{"num_hidden_layers": 9, "head_dim": 32, "norm_place": "pre", "rope_theta": 48800.0, "optimizer": "cautious_adamw", "decay_fraction": 1.0, "batch_tokens": 32768, "dataset": "wikipedia_en"}
Each number is 128 + 32 x the weight over its row's rms, rounded and kept within 0 to 255. Layers, rows and columns count from 0. Numbers have three digits each. The size before them is the row's rms in percent of the matrix's.

# layer 3 MLP up, 448x128, rms 0.0694, rows 229-283, columns 0-127
101:161175075127122122097092135225177103174110157112048158133162156136091079109118110068128134110090119104145106145116121045117116144138107182090178078147137153136161066120148147149111086115174189190120144101105100088154100115140129108090101074112153119060126114148123160178104088099159103122167126146079160095132090132125155112114183122133116099191135120098169115121119137145132107164162
106:170144123139179102124095106141135096137101099116109082069161135165146162125077154105111126118170110094108106137153179188091078078129121100173111052151135147115150105157074064166178144140130133173107127125115160132148109136086164152137135109120151167128167117152078149135123168161094160124122159174142095101122142125075145195100099073128065188178160117062076128149190162148115098176123
073:160144159113103100087129094157132071158190184128166179164156100163138141178099149181128134135175168158031099093081139136114137092181101164108152125096101130092116155080032132148143099041080118162156090128149127140138149145089130135154139105159139150140130086120103119112105184118132164099114162132117105165090112139128126094181128160140062139094139120166071140134172100118162093115136
119:156100169206168127121094062115159186111170093151129129090168126169121108171082142166130187137105121154143141120082125104121144090127115133101165125140121150182112083159165147119164044085088140170130158131125179161113143129138134135126131096125180081078081122156093093130071163078124092134151101164107141121081177184133145108091107127143127144150179177158145091097172078065145141131175
100:192129129172188122094162150221151112112101085140122127112149130161081166111136111151172140073134150157163089120106145079116145142156170166114108161185075181133123156117165130122173078161116134135089078160135074097075114107131208137100077090116146164066119117107207107131116160134131155159139126158109124120092116148108172121098122080068113138139204131136139119116093160111164114100134
091:170104108149138135164115111178110069077067122111103081113133158085133082107090172085074102125118082148091102078118130090166166141105111159109140150087109125163157136152173096085150139072131187124120153139136166140104157125177093147111074101110138148119187148123095131134146076103056139152095112183132173069129075166152112139098116076126072178123083099076104112124126159102170166161120
102:149150113061077121093054088131124114116179078097146113122125182137104169076092084147116119085097184123129052119127141137108199077130100114103076085113159136116126118089072109094158159116140168170150124129138077175147081138131119137114114099165087125129197101162171106121196147174141133205160075133130119147128098150124152099138111154130127124068153124165107142114141152088093084138096
106:104141124066158112182108136170114121163100114070138130106101163205108121140154115115145148108107144144114075106110100112129152108103147114119146081159213168136134053133107149075166138079194149153161106156100146118133104104129150137120120106163168119086133159125047155131132079129130143177191083177126122117123052136083168098120128093094087156107124084151116105134151127175208128073129
096:109183097118137161130185093146129202228203104184127175120129160173137160056181128144128141100124131135125203187146167105145107108108168136154099123143154087103148143162150133094121095097201106179124083134126127118144120142161120120139097138128121130121139125119167134130110096167162137095181127137112091112131122110129121146120120104121146068165095144210165163110147072130079052128158
105:159112132188121100092171142118109152126098125150120130130117155177167160191167149122168175167093118115179138110114119063097065134190163067118128109122119134120101063141120100136123141149130255163159136139159182162130086118140048100102177136077117188091093126147049109120151081158115099111157097158145121107157131141176132128139132145170101131127117109127124135103140133085146096141143
105:076119153171179106176097118123097115073167098121184164077181161160119138078169186145191141119170136125096155124097159106115107119106190125146089085126142080083064092048073101155095133134097137178137129199127112129105103154162127153151106157141175175112143180158130135094160084159114158130163159078087107100119147102155140095105095169119144121128128128112138089122157118154103104158182
102:176224145091111165133077126137161075147115149134110129100142095173119077112093141092134141128107132083132089159140120153138144123142101142100172143105155160182125152194135164126151139141050125160142099115149122137161118107083128097060085121078137138111128187105131129125085164091096147123087128125119104204114090139126090182166126086173059157078129146068103107084155075166116170159108
093:086124158138129129165103101137200124150097166103140144140109088124136212106105148131133193137158125089081115081107084168082132142109061088091143105110102115180114134110097149141156128137147099162097143108119195195179091149087159136111124130166144159129112151205110125100154167120100111111121135085143141130123105079166161103137093168183129126033222138152089151123106104109094150119118
093:063120117175128167173134121134141032071158130123151130133129158181095140102185151094160135121140143119118173155122113182135133067108135143079094110133130092146095124139107130114130134074091150180163157127125178176210129180106100125168136134106167108160117166142116081129136097094171158102179063081154142146098123157132102134161177131135127164111114100214110057117159160149112091121099
089:123195183194110072141136150077143145173106155117152106110102121122136160102164125169117134090133127080167147173134094145153141127078086099081117208142137130143146194108142152069174155119168165173157152107116082125079154173076136136119145122095192128117082118128140177148157129105122100155171120108143143135063168052149127126121112096062142102123113135135078135145085125111093120050132
085:160151085113109170116092145127140176130054160128161138121172162088203188202144135114045078155114158135147117134095076165147086129159095117161140129191123114135140108129146168133210144113090173164169160150181124098127086122190121141078196161167127162108129142126112140127110099147107105134091171135138150101084120141133135109143119185129183096118164101140098088126101136156104116126070
100:147132110124127104132137180156089163164112164149121056106101107129120192163094136153164127087152051136150121193142181095120078155108144075140097147204074082175139124129136135120126131173119085108106119177168140113117141144050141117126059105096137164139104121082067155183116131144094066068173155117147137139124170176071124090095114109098133090118108124136124183132146138161099111150128
095:135139149141140071106136143089144099134073176090152112165210182165105182120073117152124145138165170099129127124120147144087122088121134099116046111128181131095133082112139136091119085111181122151113118131086118163158166129132125104154061091102072111092155114176089116137135107078118111121118124088132084127148099117102145166077116097184099198132075079087116094172155097163177082171120
104:038133136126093148134154084139172110140061154130141110109199164178098128064155110065087087126205129084137208125090151127164139130131132126166108149128119159182157164102091075107135129064166095171085164122109166081122135078124108155205125157104139109119166125078166154145143114072168138163129119131090149141116157090147117132126132134125112138110144079115174120147120100081099110114148
081:177088134133126163069179161141158098147149074094115161172163132127110162129123068128106113130144122124077174130090130096133099111118144061156109058123106120164091138173122178126073176087101138163148103137159148180198130097127104171062132104178136104155108141148126148139110096110091145114102072115153084168146146150080146170147106180118134112135195129108098201143137064114094109119178
110:125121120154152173098168143108121116078152100168097127150216178187118183149194150142122156106162121099091171111116140052099126111151100121109092111139126100126099148149148126083104026075111105163114078107150122163164160140124100111114124062093156092121122184135048179162113094105162181110160108147137103118098144057121105100117144147154101109096105118126121128089148096133154133177147
083:123111141187148164182130172126158081126170156130124144183098111169182113122117169114100147190120097145110103176124143141130178094133102120116115160117070114159140110128111082167152161116104150132167138124121185128188089140143067145105191170054136145082125168123096073079195060113163058125147143112105139166130099083120107126163106117136110183156100125093092094098163091144109146154091
107:116131126107154105134130176126119100115056119151174153077100138132092070164124129126163178088081133123095128083096073109127086073178147111170141082079138112110071124131117128128113123133211167080166145165106147134155131136175090125115094063148181086095168119191117101090162118103108113126122049158113142121086125103157155118126131110206179097136096079159129067134141142104142123088121
108:110147099152139139158114149158095150124130162124105135098122153119132103081099166130122169116091132102129159152197146189162077141102129158112177070122134110093122126129104073118144129158058077103151114080121161163169095113103137129107214147106169137106119147104142134109090098137137057129092158164089074127194059180127103046119150137101086165128133085077121178119136113172134182181143
088:145135060094148124158177144076132132178061066133141178146168086227103123138134186098155094149148058122111153150105088090128101126171136100133177155138144131110135125094132178157122169109079178084095109112114131144127146123163147130095139146084125131128076083093132155088121094148164144107138157135091183142126122061130080124128107151121105180120186137187100123106070150088103140173141
089:189121144156090111157144095081135161113122125149130127123165125143132129131115075141113146155139176093055090109133155099087138141123155067115079064073148103172102151098106122143111166119057137112131148124117162105132051158121124195113127159099140155138114172140117128119216143108136111105146123101129175045066122107170123127120123164157195133121093141208172154109189110149172085125118
102:160129152147148094168112114164101131167094099152127147100120109150125152162157103138159152131187107135098163106096077107174063118119130087170126135146133053128160096132124109135117101161130137077107222107151104111074129087107128155084202092054113173158171126085079090085104134155122121169137114112132144047127187064100174148165094171115140103116129148177113171117114155153120096139102
110:080113188152072108076083101100115166172117131116167149141185073184151164113095120114116087115173112132133167177150131125118080164121164080159092138084141085171141162100095093155130071143121098137112138090106114154104143116105166114176124192087138144137195127134095123134171188120140132138133135101102172158136146086191088099148138165135086054137155147163120143098086197107094149098100
112:082128105115117111100109140188135157151125173121121125098220190152140142103170147152134157056202065138138110135114138094098111095138117139124097087172145100120131098122150139089143176117167123117117122138150143136137153160130087127123151099117154109117127151111103134210128083163081163099174138150138105096197105131098198149192121076133138074114126068064210175133152108107129137161148
105:148133155122120136052118124189179193168160116131119103092139119125158139145160107141113133108170179117144130147127066109155100134160097140103052171148180093150118131163169175108125175104166176141112173107098110174103147115136141141161128162176174170181022102135191123115088178167113157139149133128130085127093195084116108147150117153109112126077151145137116085122091179100129115092115
094:115141174112111108124131175139149122091132124180130159102104143072111127118090137154146167127078101098078131147135083087110127184152112106151135074085175133159102155065149043138121155154097155156117199102113046118125123167150153132150096152088113164162147088138144133058130147151133135120105109120113219123135125191132065128123073072088167180147107150166170115149131141167125144133181
101:210136155165169154107119115172176126125076093064148090136130164138179129123137106128084162086201081134084138105120158150082086127149071149082108094108066141115089076159087094059188097128110143151076117143163115119156158130186093123068136123117147084133086155151101130144088103094098049127148187140147119114098103112147130152134097126170142103159134122142110110151107090153153118160126
088:110113152157161101107107093145126170115128149136141100115192150075127196138154102108098155104165148132136066151092113158172117109118103172121109128160172125150144112081207106085094162115181131182138187128080092143113145164165096155190132090133145131153041150144067107098155127129106080131153104141135111086130115134173188103209109189096137164092110113138076123137156116155124140140182
101:107125147130171088086163122113169149148189133160126124098156149100112131136108090092220113151162132084124124114119126135144133099132147124080171137082121083119088160126150161097122171117077103117172182143177137138170082122134080102149089150118154147181143091141129136133118123169114181148115067132128135063114148189085147053113088175088166108193142106206165134134112156107113049113140
108:103154126183123131105112130135123121121086099192122126175118131172127136135121222104056122074149141124084185163140131148146126156113097145125083140133130147167149106120167124116125164119082145169112112118146179156070104151069127159125129161181096042152097142046107110102102116134101103174166179122133115161134153158172116092116191138173101181129177112138134103132069098165102121123060
089:113126140167125117137054155121107151138098126125141152152152154203139174108142092106131115164170158101145085145165155108114088131105107054117082124095095065136137104121105102129162105111155126087147136084081167078136181155082198133158119142091104159118179175145111152163157085101065143175140157082134127140180166145088172094172143099147071119099091081135119066176141112162159162163115
102:081136107098029107151083137128138098078095123120135148125059147193166151114070172101101154131122174118171127133104132161156159086095126137072167121143150188119072137094078130136142057068129109142156104157195180135165108121088087139091073120132129146104120124133104143131100099082154120142083083093115115182118056075114120120138106135175131150123147137112161076156073137120118139146116
104:086144111084095103129095156138113096143084167153092094106159078094120154083127125136116199110129058142128169161158123171178103138099165106106136101172095116139133086167133174120126127195090121160143113069076128141165183174105070129109185139085131124102167159068133116167109185123099134116114165121106123123137126131066101153130104077053103111179180114087128156170085157138136126100087
103:149112116152091107085145097128125148091154107153127172133186116122135122117101188185056093095163172140133137193130107121073159127084175099091142160138196090122123189113093103159118095172149174124145088182143090121080114105147175120131135122144116190161065144059151175085143069126147127120136134110115110131081140125156072089137116148072160134115069109125155130144126159095112078144075
081:195109198150159095167142127139218184169168181155095121157107143152145089116102153182097123133091132085111147176126150173139185144104121065102141164094100110151155183078093067185113132143112122125142124100116100133087103121096125131144132162093146177107160117112132159152140117149122110125099110101068090121130172179117107081151080171125089089097055118097135164102142133134095149180138
091:066139147133099149135081138137166075117152135122165136096152123141115117172096096151083170141180131129080123088140125100137086152107132076150197065143147109134081106073093138150089131055118167149109138129174124174171118140085082161140130140146118172109169193132067106146149161139101084105113166161148154107172077135135098088103116120188105159149144058084084129128159090153115107199156
108:180172122083083146123083190184165080171198117113102164122047101136116106135119122086105163112094095104198082167129137128114131147173099138117160117066137153124105161138133104154122151158088132097126154148151114086161139119116189109098164114134182138105111171144124126113096078138099130154116154162077154166088107139125085152140100124131114184053059137122054176147152121149144163132159
121:132124158097078115109135124098134155174066163098132176140167157177142170170137133118107097111137184107149121142110150044119073150153166124108072093130126112163114081103103119101175081152143134093134172092104097161151180177156100104172090151146144094128128116149084091171083189112096108124140091148103113144094231159108144123141077090139134153148144183096155153157180113159156162140091
104:173161104162176168124093191082122091139089150114167127115114148134122090089106181115162197096152088104091146146159138092136166184112127125068182118149137166094152108085177109079116142150103141110085110165124114100138118143185128111091133081058132189092119084097120160084144121111105159102074123163080123076197186103153130153104146108151127132150106126123096166154083130152116124186170
099:125158110146160074112076185103108130138010107108160131125126141078115077124140129125167115132139170145176221130103129115091119128155107109133138087167080095100136130116153136077150097159123119116123125143109081082128149172185156143116141136138132127080126129215097152151103125126146156102154121143148149077116146088128229137109146108082128085090150136142157074150177157165180095155097
087:108146100070104111148129103119102101226113112135107148167225095138104080111092118105131139134158096118086135197147136156114114124071163069119126163124113117125177146135152114144118146146173163110123113136101110130133105087118200182175159149111184182116089097166144158131114121078154183098145062090109131118110169078164082111092085155131152156117105156194149145109124152147092136083161
096:126220152159133149140079134142187162126123178127158151108108166099104073084142146078147144141063131109151122127125084152205108090132128103130137150103114127081107060163103134112176083139083141113159130139122165154136173116073108143130158157141079152127138086109129163118090091094148147177104189110110084207110104191161141134098153076119094097121139118122135034120104164144165141130127
093:138116140128118121087154113168085132096085090066118100156184085129170116094145127156121161120133138099110147096110125138137086094124094096095059194156167050165158128090146089149169110139112167148128166075072107119163133129081155134165158151105141070133082165172072106127148127131042133177135122110140144106100166109087064114119163074124118109119159192154179107125091136084142098144133
116:116112128117145131141085079103106114116104153133099162151108102140146123161134148110067217156099154159108160102075119071113148079107127123102067091135158169126044133106110087087142145103214135119179089196173155109100052123132164136173090135134095135125084121095161169113149131122140142159158135178068118099164124141176120097195114082111143145087086157141122106132133181154145151113141
113:160091090139099160122130156110157191147095093129106097105149180141119138112094077122127119096148132087207187139107147072120083103184130110119112122148174128163084079114175107118211117122189153098148088118084085096114115136145112133146110146111110115133112086133116148156084073095168205164162163182146085095165175181100133169132118093088146096151136124147116073150144145108112095161075
112:145174144127169168084123136124103138099045189142094180101157162175158172192051164131085217159156070147101105131134135108127111104154109189166187120123141131111151157133131101105118151126128087131132141143161123129157134097112120114093135074102175140107112178127102139046076117138168094161137106162113138107130132073134089117182136094123114145110127113100066164153134134189129146175102
107:151124110133176132074106161087094132147060095126150134140158118136086085149104111124120148136178073125094141189137108109130100180190110090136167116174060112115134158181127092140168130126091123117102149092093190086094120131046144150122147108140113169095148159168184127152114165091135159126196171157156061117121085137111113150115156175075140169092156138188162142174110101095099124111096
115:087138124074126164110118082161110178087172167202121142081165138070166125198128138107160223132153155078155142139105109101121173124102125106111156152110126095126086112143168139102095119100151165139130073150110158148170155134134115096130126073116159107123082121068102139110093116094103120158161130202086162128175168115063135086125059125109164143072122175116138124168090142134135168103106
093:127197110138119094078103158078185116098113104132113182158130181152148059102143161126175109108140169114187127125156141126166180079121124078156112179127112134091144113082148157115148121142148133168182168107091069128133131100163108146172127135127123131068161091090144121133180114119135123143108054057124076105135086096087103160131079078110108102111065147129170051112128144110112156167128
077:193170090136115172084131121082116128125144115216086061170113159157092118135170115161110139110145171129084072145157127134149146062134167172101132076136121089173090128071114104138138191042168126115115123122151150126175131099121173155129149192137173073128181122123143122119180115094105142160100178082122129126148178135212141141093118110121098127134118118129082133156119166128147146096145
# layer 3 MLP down (transposed), 448x128, rms 0.0517, rows 229-282, columns 0-127
100:095117102137122061117159109102117135141119152113181108103121168101149179127120087068211133154171126136113112119108119118161117162117125131075096080112070126120151155115138193128077187107102094109121158154104123093122127087118132105097128086010131139141139152132184096118153102094154158102125165131152066161099159100184134115138060085136169166158181114130131080142120103100145161061118
106:140162145122141088158069097162121100054149088159098177117159111121148099105157093152106135106119159141101099114104224172149147132115125093123106163156083117180119143136133188178142083141189123078080144132116127136158091070131103116150180146100108160117139063060101091102134138083177202167129102161094111157115119140142166099115169111155171154147129131134185074153112102109108158131173
080:086121084140128121124148073138160214149170116079086136046174134153090142128126130169125029124095127140147121125093115116171111133126116134163138206151124146114140069131150183138111147108163169163114189120117091128117086120158092073110096103111103162125143141077087082092130140142112173186112134120075126111137140107164143173106145132127117152143141110168084183149122088159192107073171
121:122135169104171117161125135146213162061241134081146119063117161183127109064125129158088125186134121112135119119085159121121125075089124151095165177180161102165117080143119160082053086158083124115153119152104135104130129115135116086141172141118163086136125147118147103099148111169150102138115088118112116113113108184122111124124085102096132125121217127181141111084136131157156127115168
103:131130064100124065141061126120108147102123139160105088123134182089159113123162119134130033125148100085154059120148129111106121091088151063109093144159147129133082059125073103100112169137128106179126144166107096122090144116103162075104162124145079107120130140164090150181128155149131109178089164173177149101158100088103177121103099109144078132148187194176163168112136137093152125121126
092:104182160117130163088152172082133129140129147203105117082168155174108111131106156128131119070099102133215125146140183165113117130161123128174090109161168163113146153136080167167134157086078145091078125135132139077110088135164123148147106137157103111092113143184113148103068153112157049087100088116089120181091132059161106139122167166067167090126113119113095142141123091118148105138190
100:174137140125123130095119101146140147047090126142116142151203148117145161136145117142161110095149113092106142125118193150169131100064150136124147150199095165099130128059097103127120119186124173088153118128117076154073058113050145097140172125137157152125136170150184120153129127125138165088129131137090168069196086105169151100101149121117116136113060122145138101148119126171214100165130
098:134115112156136140185123120104149065120046143081156163117185153101092081118120034083124164103133170113180121076102144107140078094137133087096115087123123099131114154169209141129120065122145130054141148211155095105122125163131150151122133135154091169168128136099141122097146116095130145116124063108128122108077109110090112106119164078082078159150137142142108136125090133183141107074092
095:177141132156196118113108188138133106135111105146115059137137102105110084161151124129114079090100084134126103115117112149119140094181113106147074141090092132104139127110167135141091159072095143140150071180133096134110091065156128085150157128151110129165152106161124141138017177188137077095090148109178169164105102115154100114162112105144146124188117108120137083125053183096098102176107
110:131166114085143141171172158171108151153095208130154088126179143130145155097130139152128101085129168169080152168087145121133115097049100157082123158187141217132108128162142157130193157095140173086127075048176109094096194128154088140119143078085169143119095120158150182145159122119146084130120145125161151112142155114119136106126135169106134096109112142110210131107144133107156118097145
100:188099133211060123096158122099083176148164120119135095113111132139063163158113150126106141171146097103135108146173070132119144130097132185066115101144141143166131157149163128118129211113146158081115141089101191116150132157148156156129120147138156109211102107091101111109104154138161154181102142100112165158177128120164106129162071116151082155101159096057119217149138120119151111111133
112:174161123161151181130061067138132120150154114067096127146156063142102140118145165076120111164151170146117092122099102131170165129105113165085102118112161113132160171212129113161089109180074114067143183090113144147172147127154135119101152131150117140144117139135204162128113140135176128113113100100177092107150102150149079089178129099180198091173102114136175116085111123160156085090096
096:109116100177166125128156187089108170089208099143104104102133146117121127121144168136160098103103114136185133056161117150179138134133142098149170058092142164159165074103144150102055149116169051122087101166148095121123102090160108079073170114133123174164155153118162136154112133074066162184133162156145110144166122148113159102075084129160162131163107139100117127107118129098108176155100
097:112126097135182160121108141141148131101077129138109053175186177092137184136134095094128188150118106148100117089111096035123143124139171134128066188169122185087114082095158087084121047140111092119102119133157073103116131143131160178127099066122132155115144083133171135172167169158105137158124135103128105092146166171142105132127115129084088158135143135102135189108160131150176155149080
091:098151116097172125144105157138173152142132107113162124115194141118128143088164191137113122148111055122070081157191072113077139136089119105099067117208108111138121143181101195099104158134106115104106107096124096102108138115121077145124116175150065096142109119136094170108140061144169109124093133061119163109137116101159130172090121136164097103076202162119173150129119172106094089152122
089:146133086121107137078165115106158095170156039128114171093123115117130172155107168046103119145103164103103175167115125149168169151080109132156142195117150130172115135138135148117221141236112143152103109106130117083133119137164134159112096122187161145171127108115132116112097128165112116083066178120144174160085133095144125160104136102149131097127195116079141144062122112162128141123101
105:104107091189070159102125140121130101090089074130117071075137142099132114121116151130109172150163142075156103138114078129116142140101089110109112100133131110070113190117186161183095158142128074171070127170164125128095090142082143086118170134138159188128132104087162139123125115162081147135071158127124100162195114180125124116133131142202210118092130090094148077124180150124128102081139
096:105111134189193169155098178159154097135092099166098139124095090143121115170123148100107129115098132112156099132137114101100115149154214175132148144108127128125113097169070150114084119141146164185149172187210168142147097156159149139135145140118122147084135140117125073128078115133187088062099151181112107146066113093154126091173101102122144156067099169158161087175082084168118132108107
102:160163117110188151173166104144133169107080139154181091115169101108180101179105177133144083089122120228101142083146098205087107079120099078085139127130080131100119103109106158180116141096145106124145109138127155176121119122172119172109137132134105094124117118169086159153100128149090130138187089200134072127114149161133123134157047102155093129147168111096181099149157114121147093145107
084:102113124151146073064163111098120109142073140064135102104130121116146107159099202098142087105128144138124154142084094145080136105100134088158116167198137170145102082120090115121103145136158133168125187065120052099077126156170126071121137104079174117134065092127098153114212119113130164185157098100109073182149107133141103098117151136079109146144164095126143114109146149121073153127164
101:143126096101137124159101178184152188137093159132066115122100145134116163141103153165081126150109134106138103172200184146096174121125113137110116102169182170114095073163162135109110162120108106056167150201141105093095119130081153136137101089149141156120092092102158154152142182129167088158063144077129139135133101124143118104140050110109114138091112106111122102153161182137121188157044
087:151113122114155165069151126154111121055115093115132086144116191118111106107144109108104094109154100086162181160068069119170158121132144159056143192141095134178171099122160107114132112124160133169125109142102135103147151194137129146075130127129132143094132092114097146145168145128108127130153153161157169152131175183079144151088136150079098165175160135163091111085109192138149193096033
111:111094130059195115143156104066113138131118148131137141145130128093220102164126078084128093086174132143107147104128148161120111107141147144098159116134146148104131097175136134122219132113151180098096100061191148156159170110168149168091121099150152149143087114110150186109127152171100099156130187089146083101131100125104159166161163123096082105101139103140156158137151141127170150036083
107:194091134206127147122139111142137155107134163117158149110105107174122074095112144145066137113116188097153167131165118213216173148130170182104118116155160097153130094039090117047192089129109151145092141110169135137163136174093138156113079130128137096110103171160128115092136114119136118173108162111083080151146129162145189132125123122151140062123111103155111122114152130144139095149104
090:171153112145125137129123121085124165110107162156123124161103167137143142109115117091174135104141117139069153108101144147104079172094107113164172158103147113110131114104159131174184123131147080204167164100134115140083138180114163153125088128158090155056155079167130131119131078155181169106122122102148083135070135077132104097198193154138185101193072101075131156133188150193139116154119
091:144090110125168093186112096183098115135162156132154172128172118163135155132087120140119187210081112115152096138156112093200133160191138128148077100066115136155085059123141131181182130113179121159104126106096117154155147166127131082170132116103101094163156191138102126116099126140069143183098152114140082163176117189099118097065150136112121103154111181075129128097102097121118134112116
107:145102097160056103095091080127110115158113156119085095109187096112137142135119105120147181148171183111143086217144094100157107141120150127122100103116136067097106094159121100120133140166150083097126127134212123107174129090163177119076139149104106177144130166090110143118166117120206122153127150178050137118115111078168129126119132140164180119171128083164176201133172113144127149098122
106:163137127089134096138143135154159135124136098156095176135079110099115148152147111147135178089161082153167193129069111150174116107139092086096132123200168157075097133112089115094099131151100141136170114170201185133118113066148099111107097112136086161080105157128121099100154082163099156164183104174120090100145133120063114103085076063109169193137140116103098152111167113110170115082139
107:102142105142112185170162148125118121168071120154103110152154102127153103117113096082093131176170132118104121120219119143101140133155103126114088149128073137178112191157169122177164139084094139114111210160085081129148098143146127139119169126098120138162175104119193126121123118132110154117035116125144149055057196149126107124143159119139181111097156107131105091188139162143069106136158
104:123122109139166104156133143070128138090125152122130113161128106081111157159150196119162204174125122102147142118133136237094105089098174145142180142143142190134068158146098098123094136147087167189117121129141114069177141137127181098104105181114105139147147134138151136121085101116229140112169088108167123148126159091131139166109126130072120136151149142110117147070134121077154087204135
096:122118097160141115073161095106101179166107203122051115150099137141112085122133158124160092149120127135135138168087131110165122062192164156043135173121149177079105139102124116128127177146145120143092058106164157138109148102097132112101147173166166118155175142136139112122157181114154113138090170119127141146207121115079095084121167140153137105144171082158153160108172110193122135059134
107:113174131127075175145144162113097102109184092163076111091123095101077103104164082105121030094089107194117120068128153154124169094143097098107171161130152179097175167097089158094106111124135125103146140107179175165112141137156149125116116168136095130139150136097151092119174148135084143136118112147110131165118145145226139085164158103141190163113134116122108089137099151068087133122189
097:133083152119150195095124116156131104125161091142078116170115086150094195167151117157155149151117121173109066102117117151066111123096169128108136134133129108078180173140107110153127089186093096201142129158108102158145194146085156137107114184168119137151138129122175128125145112179135173127180108125183115147105187135186085088141120084105073121175161145171106124062171118145104086167133
100:089079149117104119139118050107119155097128182180130102133127157149117173114161134122097146111136150105059126114107098123160110139132121152169101139236087112133117057161136079132158093108098128131135074162083122168131122149124160126181146118114164067115085141151105133124112186166165073176179160065105127131088085130181145083081118153119121142101188108128084079086135131177124130103112
104:104117117062130093172110082151081148134095177093147115116110066155145172128102211082134124091175158150088144184098086092129145150141097150087118098118112137113178087102128116145154146096116179127040116120078132078161102102154161182114108156105154081173140124115140063115142142102145121160067186115084151079111090141107113116128153168102070187129137077119131108109117108150131118141168
090:119140100096169147167102068151127069111171073118152145131116071129083112121104142163099143081141033150100128099095100207144138180073159161132095186147203050137142134115042127124119146132132132124159147148134128153116112114170152139102162181099119124160158149143104137138103158143157103112133135087133155142173166177114118147096078153097134125195141164120138113142141153153135173058144
100:113149126058127080155118119105169151095091086104139122158120136151177189159079092152141132142119109148169112071122082100124140133174177053101089146091149092070186131106169113116128098131152122124106096132094145153146168101110167123097209087147111109115163153108129136117136173119194160092099073171123150092154169075126131107172133116201123124096118173129170124150161088072128184147143
102:097101077139137136129153121179142111129181156148129156127106121164170155097113171136141176181135185038087109113114139166135190054106129153078135092122172113152090176085156120134091119160153119113122148130155168061131173158157129120148158088191155129115126155154170141139128102155105110082111140081077057146080084143123127184153150146137198118115188125117137086122090139149099141097169
102:163108083102101141146101158096116116151125097095088125128096148134182125069120138138132130139104065138107131083110121194185118146116102131103114126056111134106100138111092138096070137180163110110115122094091086106119141153153157122209156172070112132150140101108116091133134098143114122130189183083171078043113085120099154178106102099130051144156138143169138080082188105143097174091139
090:168084085153156141186099127129149099140125127176173142116143140128144102105093107174089175181139157141081100112096129163107186109112154171109204181115106093129105149100113181135144086106155109116133099049103080134139168086196176120132143150165103175157179168104187148158140072165160156110137097115085071116141125160132157147106107133129102111125174152139097150105111120146114104114033
094:091150121185074114129169056059112155146083107114087088166147140058179116129137149136124112109172097160092124142156114132137157176104114146148082098148123098118132169102168199155151101107125113140112113086124099142134112111070212121176108120151110111177103101102163126126126137125145182173090094137173141121154090148125123102118153140096151124101142160095236195158115180086096127131142
113:104118117174153178106080081099101141119096173134121128210107099126131137129164136146169184124134129130171213117088159114204118141167098117123102152158162133118178109133129128114082128149080137110135155130194201136102113154152176111095100109070138095176162103167144211102151159120154183088086119117132144104129158110129118124113180126199182148185113104164147117139129136148162096148090
113:158162124160206111097147197155147122066151107156125141115105100075133097105121140074088191167101100098180202113142116122149201143147168119102138085112162164144149189138123110062083146198108121160111152104091128171145105096137138082150123066108103139101107120156140102124067117136149158149103078156124180123133172116079127151085125092089127188136171118122148100109104113182124132144137
099:110147127186112074165179159103150171110167149153126165069087115125120073151128141106134129143119126181148168116138125155088152102141136128124135127174140152103125073146177041177147157118091092176134151141119126099097132096168207089147095128142128110104156181163113126125115119122150103118165152144151116095155177058125166122125153133108180167180091146146226111110133099165079087077077
099:158148154004125150077176097131121142121093106118181129134088118105133084137114084112136148109124098173167143135126142165089186139164132175162131166168136120134122125120148134169095122140162067151086116164081149164143108157202193136163139172131099093166150076118147137116096136126159103118113160148108188122107088137193065115105125175160158164136166104136151152114194154181137126140094
089:126132092167163131120146133121176150117039080139166123175146166106185140172122146135147080068169149111136144154073098161136114090125137132101185104090144173124168110114063154173157085110149211163157145095069105139100108108157125171115111091109071134129145191142172150093112142168120101115161094167122096176125149146114087108142153077091136127163104152099122097153109122086115046142132
104:084111124123164104175042110169137152150179115137157135160142106130116105163148187120106158174077138092169122147110127105125128089133159126098000091098191100064139093105096077141124143117128157170121192128156132086190144122107143107166152129138157110186143126154155206109126138137129161147137163123184115129101088167074139126129103115145095161115151128125094134096167157126107124085110
096:151106136120146174079086076128151101113159147097193167100097150132179106116162125097164151147203101147193100188143124121171106190170170113091097089131117068123146115159155131136083077094122138139058140088213132196176157134126102129053125095121102137135100141108161066113138146139130093114100100125136137164163113154109126124168127158163155115160122109169134132156142137163120055125155
114:153080138136108197149119141093149075134100166165148135148110110171111090128176155109164072086100126119088161137117140113083113111132080175100131137105117139103089104094139167115112120090177154116117144104150187103110057192135108116138201145143114103123147142133128224146162101087081191111115142125112079167159141120151135122099154156150153103120100135059098052149132119138061085071126
105:101178122147119129143148088165103120141087034152116061159109115110119120120129157110128155116106079159133137074151096078097098107043175173156143169124139135169167100150164139122068109124114116168146164080147150147145042143170115159067108115113121120129096126129137105140080135152135227144110081099174107100145149171081119155113138084145115179177135111057121132136166138128124132149105
115:173097133103053182130132153121166101166123142114109113205199128080097148108120102159114141210055131120141106127158125155173105200119147139109142196213134144112154132086116158152140129100149091111113182098068097089152083094140117102149126132131105147214095086143174140070159084125165120141127157159197126124135141106154162116137122152107124100131130170125115146131131146130151091149156
104:110138136190129126165153101150140162111164181118149175095113155154116157104127122117082119169170120164176151148151163087110095084136147115074136181112127115125100158123142147099126021107118112103076113128086176184149134171134086129195113096129154133147150116152103127098115119151093117109083073206097163172118173072136142145125092164207134086130140148145132176156187150129099080099095
109:163131128094114209155144190109147115148154118099137156090100148109125163110138165114135061133110166129115121135067164165107138135118126155088162082127118149127084148060130209152051121111142129091154106100088130155161062134092115099108160194097120080138181123131131131139137134144132134056163163108113080163122107137149080108117134180114170086180156091133146122166043140132077130136171
098:091100151187152160087131062139122121080154096075133154134152106158164069158096112180119152111145059109155127055146039106133107186130167113115049067126179094132155146140125121134149121154171139151079144114093085168166146064141143118117152159095149116123134132125123189128112131106105105089098139088153110096167119146103113146129112165118125120116091130211169122112164104140086126109188